python train.py --activation="squared_relu" --qk_norm=true --tie_embeddings=false --extras=["some layers without attention", "local attention windows", "paired heads", "shifted keys", "gated attention", "value embeddings", "a smear gate", "an embedding shortcut", "learned residual scales", "norms scaled by depth", "capped logits"] --init="normal" --lr_head=0.00708 --schedule="wsd" --batch_tokens=32768 --seq_len=1024
Each number is 128 + 24 x the weight over its row's rms, rounded and kept within 0 to 255. Layers, rows and columns count from 0. Numbers have three digits each. The size before them is the row's rms in percent of the matrix's.

# layer 11 attention output (transposed), 384x192, rms 0.111, rows 191-192, columns 0-95
095:098121082088129174101162173150081078098196063104172140148111137119119107079129113133099124132113142133152156121116139137137149131152102157159064094104123108095150109092143157100135136107172132172123132113121127098103118154147130116138110155104105145139129118138173151129130119120155080126
104:156135183069134174119119166094136098176134130117124151149111107112111113165145132164124148163171118124106167115114103123099087136131132113119111144138176126125155158151111125087120179174134080149122120125151136170114150112142116142144113130139169116149137154142154156097146124165168141091
# layer 11 attention query, 384x192, rms 0.118, rows 192-223, columns 0-95
076:128121137168165123127108094136066158141101142173091080103145110068123145141088122133147145134132101121108133167138104148167148109094137083110120165125117103124118131126162178088081129182149156124110143139129109154131130126113124141129151131151106154123112153139120076102118129101141114126
077:127122115129093156168115139121128111117132092162136151119114153125117153114110138175147135131194170145125129109087101119143111148062086139136138121128177179161136124133122117145156115124123162129149137128121153146129178087112132148134147136170136149151122169138104164169130105092133111144
082:101131148147158133157083151139149114131108095135143124140129131100104118143135102109118124158137092123122064155137085096093122102129157117176126161094150112152142141080153119129148146134111117159129123148115110166113104139154100125119139171166129116128132128146103120190170144126159156119
067:159148117097098122091129112119136169133151112123118097108144125128096150126119136095199150103116150125141111121073108117104183160135134117120139147098076144115162111090150109132137146140146156082121124145104138110115105143141093135125177110120132138145106121112124159116161164125168117145
080:142137143120162138116076140117158125124099084141146131124113100103141133103138120114117144145170099116099114158107119078114101080129166104113136167098147149107140166122164101157156143139091130137117131159121121157142106145174111114119119158151096136124103085163105127153167134121112133146
101:175154128105126131095132110138134147142149148136114088099129104146086140073130134115182157146112145116106128110126101143113159115122117152139124133087068117117111117106137068143134121129164154060133107121095149092085137116114101109139101130120114126175115129091120139136131131169139149113
132:157158136138130104126138125120128166152177124114106105122144145130119118105159158142149132128110144119121115128143115174140152082124088174135114107092099108111129135112148073144120137114140141095154159133128155081146115127158047107107095138112104118173105120119147159152137154178150155107
107:095073089184101091140129085150104121107135161140129137127128113119138135124114122126106113112064131175133098118172148122106149158160099111114136133141126153115097124150122160124109117119138175127158127154123135132138103086093164158133182128170115123101107128178073138125128172079083101142
127:142083109120142129134108120133099106125087139145171147158115111136135152126105106128099151110139129156115123114159133103090112146150146073105151139142168145133122120143106173101135142165111108171126123136124123196129135123101155152134166135137132149100159168152061128104113127090086122122
111:112139175117147155091134149110166142150118078128153134126156118159101102150169146133133100147147089072127144160108117128125177143100101157156089092125129122157134164101129103146165138142142105096126146160135124116121131132178125097131121089121154109169125096132157135167115115131130120171
123:116128152154120134130119143137135135115123122108141131099161110096101147208137119096111168105132077132084095149147117144165167159117079162148137109121096117127148110141111075151115133132133117103183131161115125115139154145145106094116147104115150128129101106134120136141128115122129139125
090:146142118122091104117099159102131113118124157129142143133149183201130153100128154136092122119140147155097134101143142178102153139115101108125132101122155143149113105088165108113103111115119126100156111137131156125129144144094083097142136182119116153157140192145125141106135117128138130163
105:137143113131143128107135158108125139109143133140152147165147156108116121126123103138132173116158117134140115131138162121115131126154133116100139127122149113132170131135170121160176167133116118120120172138121170154119111205123107131096096131127097100166104117150150154139113148126142158114
110:103120157130109142120140162132141141126137132110120137118150075103113137171150162161117152082149113102147104145123133143160196170096101188121116102112127119128123095122126116136136092128120118124160119126125086107149147102139099108133128107150145159143155095157125149173124124126120132129
095:104094156112119133096119198105188132140136092142119174119180150112133119147139138142107098122117130073131096124131112100126180170107096136130106105158136132120124142105071080110120138091112110125130126138106100127108141128163143141138145096138168084170190122128175149168119106131159131135
106:173161125122123095126110117131154088158119131112141085133102136189132139120139135081111102131124134109132153081137120144110072077138123116145119143095164116124150112129127112130137124130134131135149149112137132130081152135154084070130111129160110160115128182122133110085130101148131145157
096:181105101101118108102096121134095095100152137151130120112108117185136114079110114137133166117115166160145132096091145144111136124147195127075137117120100150115080117121151139092127125149133140116127127101109146146139129117093128130113106144113084186121159131151095126112141118152116110134
094:104113125159151132102113147117132154142126082141129177121154122102126126161150194155155091117119119110153096168125114126153187166130074191106133075110110128109116110127130126119103134122151153113161115153123104082126124112139160122128144137115137136159124054128160102168136155122131121132
088:127101120150075080151129076140099139105114136109135128123105119149146120134105132081106144143137157158096166155146140139131145124135115132131141152146130177142128133156148144124111111133116138142137122139162128130136144121102125145123125108160105188132109147167075179083130126079114103160
107:067130156127158190161176157133129146126129089111168175124104134133111116127136137141137066128127088092156136151116105104143142172088115147157124166127141135153170164102136115132149145151150112118150142148147134133140123100124130134147138144141169095132132116137153141182148082118168118147
098:110153151114167157091188158087141137138163125102151125145105124163147139113135109185116202119154117130117110157141076153162145094146107113111116145129157130163193114110177123144174120129134094112116149153144133101146095113138091120153116133128133089142121105098093136168129135126122149146
094:094100131153109134139132124150124166140094115137109163125120090071116159136063136113136097152123135113121100131152156155135134099125078134105117118147149141124118156156092150105085105154133144122140100150130103120119141130134160150146157123152206116140202095136135144162140109136118134109
102:132134124082133128146105143119133087125097134145141171141122154108133113149097133140101134131164089146110156096129142122115089094141166117110140142123162081127119164143095111112147182134097149146146125109141136152123136148131123137132131130131118149117132184170142148110133100138114147084
087:176083132112056155135109123111117166116118140173127127103109105119143104128111117103155159134126127137125132104100157096102085169134147106077117178121140132139121124144142125126102097137133106144091087133123130117135129113143100169100120103148098149111174138190140130082109122149150121112
100:135134102128143151152174108132142155158132165131105076164099096134163133118126106152140145098121131118166148113107138105103105140141159122143120168099135180102141105108134141131154112121128130103086124100120120130157155126139189082168096130108159105099124161059133137148140114128096136142
093:150128115118132119161142123164099116137139130119123158143163145095126087123112174091113114147115098139091132099168133139123132096167127122127135093109161114127110135134120112124094197159091140174118169110111115137098143151143103134109138097131156159138126159158118138137140088091145118125
104:112146135117137130111133124126126136113132133134107143121180106088103088147145143124165090096133100103126118162174118088097129135136092127127120110127153087113127129109124093181122146100101134119145112147113110151113111124163110105093160150162118088149163143132171139172102119163146156109
090:129155149115109130125116150129131131143158133110113121118156076172133137110121149130106083116127087101128112180124120118116182147090077137150120124085104072127134092170126118134107111133157098090131131153129110156108126128094134161104158103155133095157130093109112124133133090117127109133
088:134139087130124134167162086150085134131135146118115116140094122150121106064136140141139112128089165159153134113109120135130130089122162128113140149126114162141147145146152167111151110129175113155095138110119153133139126131111163140143109160122139117072129110104087143159127121114124113150
098:126163123116168087071116156112133119153158110137108133149149119117138082126120122165167089126102109120166143149145131118136115106152118118121134138132151101107102115096129122147145178117130144123104155110160113133111110145166115138112107187142129124137110128112192108169152147127177159100
097:140107142103149169161150104107120122151141119165139122139116128151120118126113122147099146099145099106107119120142140119129127130080093113144127191128120144099105158137114101111129141125149065151154160160152116158155144122167123169156129160157169088142168103157110144158149136112125148139
100:129103099159106120153151108161098133117142128135108091116090105168143148125091122111131135146090137152116129124120141164136134113136156150122138167092094177140118146148138167095117082141168141114110128113112137136142116114085140146139118098120108170103116106136070144103131124121114074161
# layer 11 attention key, 384x192, rms 0.117, rows 192-223, columns 0-95
084:111122110090131127141138130129134092113122136131146105108135156131150143139146114126139108135156152139096143128120144173131118121152068158101130087156145180140160120161136139136160149126113145112096127169136167102125168120078128130123136149109119131165144101110078083133117117101119143111
065:112064105124170145100099101133147120110090120136130182140108111121167109117138160127103094110097161091141115143137131101112097101149130115148118119180113151140105118150123142076121124110183124120142126129140117124120093142133119160129169135133096107110108173113163133137117083135121127146
083:123147138172145138107127134136102136133111142145131086186133087127150157089089128128134125091092109127171103104153112139082155094155090136138138086066092127106121135181150161145103105126148155126133104126097115084110120109072126138095129123102153131103126127157125140097130144127139127108
069:124109125146104107087079115134128174102140095146122130108175146138144101141100156114168137085119146109140111118166122104112130140108131153102142096130099120099100149154128116147117112095141140142149094101122146146136126138189086111095112134172112099109157170118156108132131141114148138093
071:092161126136170150115159147121114122100144082124145127116146144128131121136131109110185103141093080099136109107141135132155133142136112123178125128150089137153120138114138135166113133139180150155122119107124146128156142104154114119163146152116129097098154147111143101161105113144124146146
091:149090131119052095147105131110143159154137150114143154134129193144115097136165134138103161133137177132101151156120117130143122174066156101107115151143161133128145110123107105103111140131077125116145131134163130155134105137146130121125133127183130141147122139143130152076136108097139114114
115:178106143116089116153088112100128144147110144132151147127120140157127115166114143100074168125156149111126149132102134182136125122101131132111114142109127123125117132149147120085124110167080108116100137149122133131118134142117107125086126083130140171145105138180100145084154138105113112099
095:090136105127166143098150131135102101111130130156093159121167126105169150112118127119171063158120107131158099111136141120096136086179131126150130071126142134159101128158140149141132123136172135126077106123101137114133149128128165128110149136097127113150164104112127113143100136098123170112
099:097130130148169160137169134161127112137138120124126136141131099095129128098136125135167081132120089119126129125154123049151120135141123109164128143150133138139141142127092125168151150113177116135125125098129134157140150118151151129167129172104133095119124132103145124173147102142128120166
149:151107166117082107172137141083171155153097130107169151139112148179125123162141151083104165148160148085098165159100124147112111145090128129152084157144113120141172130100121101105151139155095097118114164148167138139142148147127134118139137092135141158169084102150107126122150092124123094140
098:155127110157127107117058124108125123116096114171137148148114082133121095119103114112093148100150139107107128119148137151127134160156097121126131119116174114149124115116102118119137152145128141143158133111100134144080081124115117179105142128130095150124109145161130160104160109156108095117
081:130110127160161164108188112141104111157182121140095093106101106108096162123119125095164135138149130128118110142114151139174164109166086116107127149113120134112114105142128125134126125138151131137088099123122131161101144115140072078168151115136118131084176159144161137125102124130126099110
106:117137156138160136173169161137134103151130144121165131122171144108115107161125127112125117178130100107120139099080133135157135120108096089168096114119151173165137159139144135123151129139136167114115158140110137134114146134171151129113182112069150165134113118174113136163147142118116139145
096:140142097126139117160119129127130087112124118137131121130129111167127114134102134116098125109137105141151156153116129096113136137143134133160142120131072127110114137141083137122113134125101142108142178109104100109111139129099122152102124092145098172129103102152120134065163131166135122132
103:137157122137122116165097130114109114125097128135130130127090134158115132140117147077097125102119146127150143116109112179103140122119127156127138138089135122110126091150117143132102129167075136128130110118122117125104092143096066099092151146129110161112114128147097154093177154120119137075
094:142104106122126110073163112146134135119181155094138097135131117141114121103097120155153130117141167167100138137150190067130135100146118141096138179124144096170157121115125124171148130133124112107131101109144145165127151105133153158128083152126073117162128148112161122128116106084111124140
102:136113121128155133106160122149131130144166075124113128104114138094132124127174134145129121114108089132138094119117151107170140167105122119123130191158112142147138133131109121111159140084136107138138093106162125145145113136158097035186124172137155095101155101112178102169089116148147098151
102:103143141095117112179104166096131127104074136158128160114127168118114112150119116151083145132136137132155123110154130151116112159092134101130119138143134097148134114127122124123110131149079135123154131146105109145105128146089086178113116128149126111126141138141122140079114148115148182086
085:139146131126153145137174091134136128149120117130159103141156105110132154103113109126175099140142113117115113151142109092121149123167099132173126126121132135161151155119125128171118127138177115135123163156143138126141163099136190150160137090122142117138118111117130095168156102156127107165
101:168152116118159134134088116126106108138108116144116108141113109145127102135136144083106131146125150133117118121125152154108089146122149131158130139087130113107141139139103143142109135148106158142143150109087119131100128143134086142092157097106126153099122178130129097085122128137126125093
094:159136150155181168150164151122115113176106104126123159191130105134125072112119158115152103135139054110159165146145143111168139168136156095205109132110123128116091123100126124160153139131151121129132130107125122124108137103151120171114131134094082140137107156123117168117162097135150100140
094:112162100088129085129082152113130153111108132123093135105103144143134107147142129131082095126149132124165106133130126138063118106121148134132140136128168078100144120122107125128076115133096163139147148140105101133102122146156115115124156114118165118119143151146131130084140140116128137086
086:150142096136120104121075126135139105135142129098114157104105119137136122134143153138067125117085143118117109115120143117154135147102146146118151157153143109138140104072144110104145101111132117147111123087114121117167159124173163111127156099144184170132127161134113119171141141075083106166
088:142133120151144113169121084155121118121133134110140097063138136133119111143127129084154107129115130134134125166119092122156129082126093126139148167132090114121117135168123160115099140142132106142186167110105143133066123116144092111107101142126092143119095115130142073119149123167160117117
101:119083129114111102118125163133146119113117135099129156158161143125154128155176171145132131169131135140163138120108143162134136079098129129126137089157155161124130152138134122131106169095124116127099144101140132126107137156130172129104108134133135111142159125127135115125085137135144120122
080:089131135111140131158143141115137137132105149141133133144111107116073177144104140111113149154161139101094096123105147139130152131141137195117121133167151126177159098123121120133120102156153106132107128159090132130138127110104183069136140147155158122139144108103157142091140167117112125124
111:135148145105171134157112126114141108122123133153129138121145138150104104123122138091098121136149145116079094115095121143129134111105094109135113132115118125147146158145114109101133131155118166106149151129132155167129136136162125134148187103075142172113133105171136121150116122128100114100
094:147094106128155142096122096101119156129132144139150105173107169179125133130099122145115148095149187157104128099165146103075139148148094120112139141126141087103154135135084148104130138161112135123139140125133098156101117129123126124114115116099075127123135117118148119075080116125144158116
095:131089129123153139107187117149136129151122135103130140139113106111101131124119118112137111127150095123116144131164166076118116158155140130140127131083122135135168163144101130160156148131135110128090105111132142141163156134156189138151129143124195098127133154123165140183125093117130110130
082:106098111140113133136147153147128146143135150124097154149121079115125123118142136119118149121122123112155123097104178149125126148106105145084129168128160091133125092142133125136117117099132179105162112096130151151128122125137136135117152134140071157141152124130124160102139147110126102111
101:117084152135140128142124122128125135138102105117131153170138124163178117114123137066130106137140113139201134095137128102113124115144100149187116086100095140143112126167135140119112143147143134113112151131124140104115118155118126119077135134096084203126148119170120128116161119138142090138
094:135134136127154129099180138142127161139149107121110058141125145119128127118141130152196128135127127131090096118153112111127140135151149132153119122136159119145172153110119126146142121100146112126108103128168132115154124113115175121176106119129150093129174112115164099139095120155157081187
# layer 11 attention value, 384x192, rms 0.108, rows 192-193, columns 0-95
103:119165130108142121121145133120136127128157093136107108122134112122107125149163137146146120148119113105098119149113133135135122109113131160070122120174158132149155193083106107153129134096136130123175134134143139138107119133121134148116104114168121119134145089089174110175141114161166139130
092:130162140126111099131142146128145154138140150108100096108128142127126119168167139117148117126109121124148111105140143131146141130128114166106121139132111087160111091109103104114078142119104133125145094134117108117132110132120126127139145148139143134089138113084161100127131120179154151119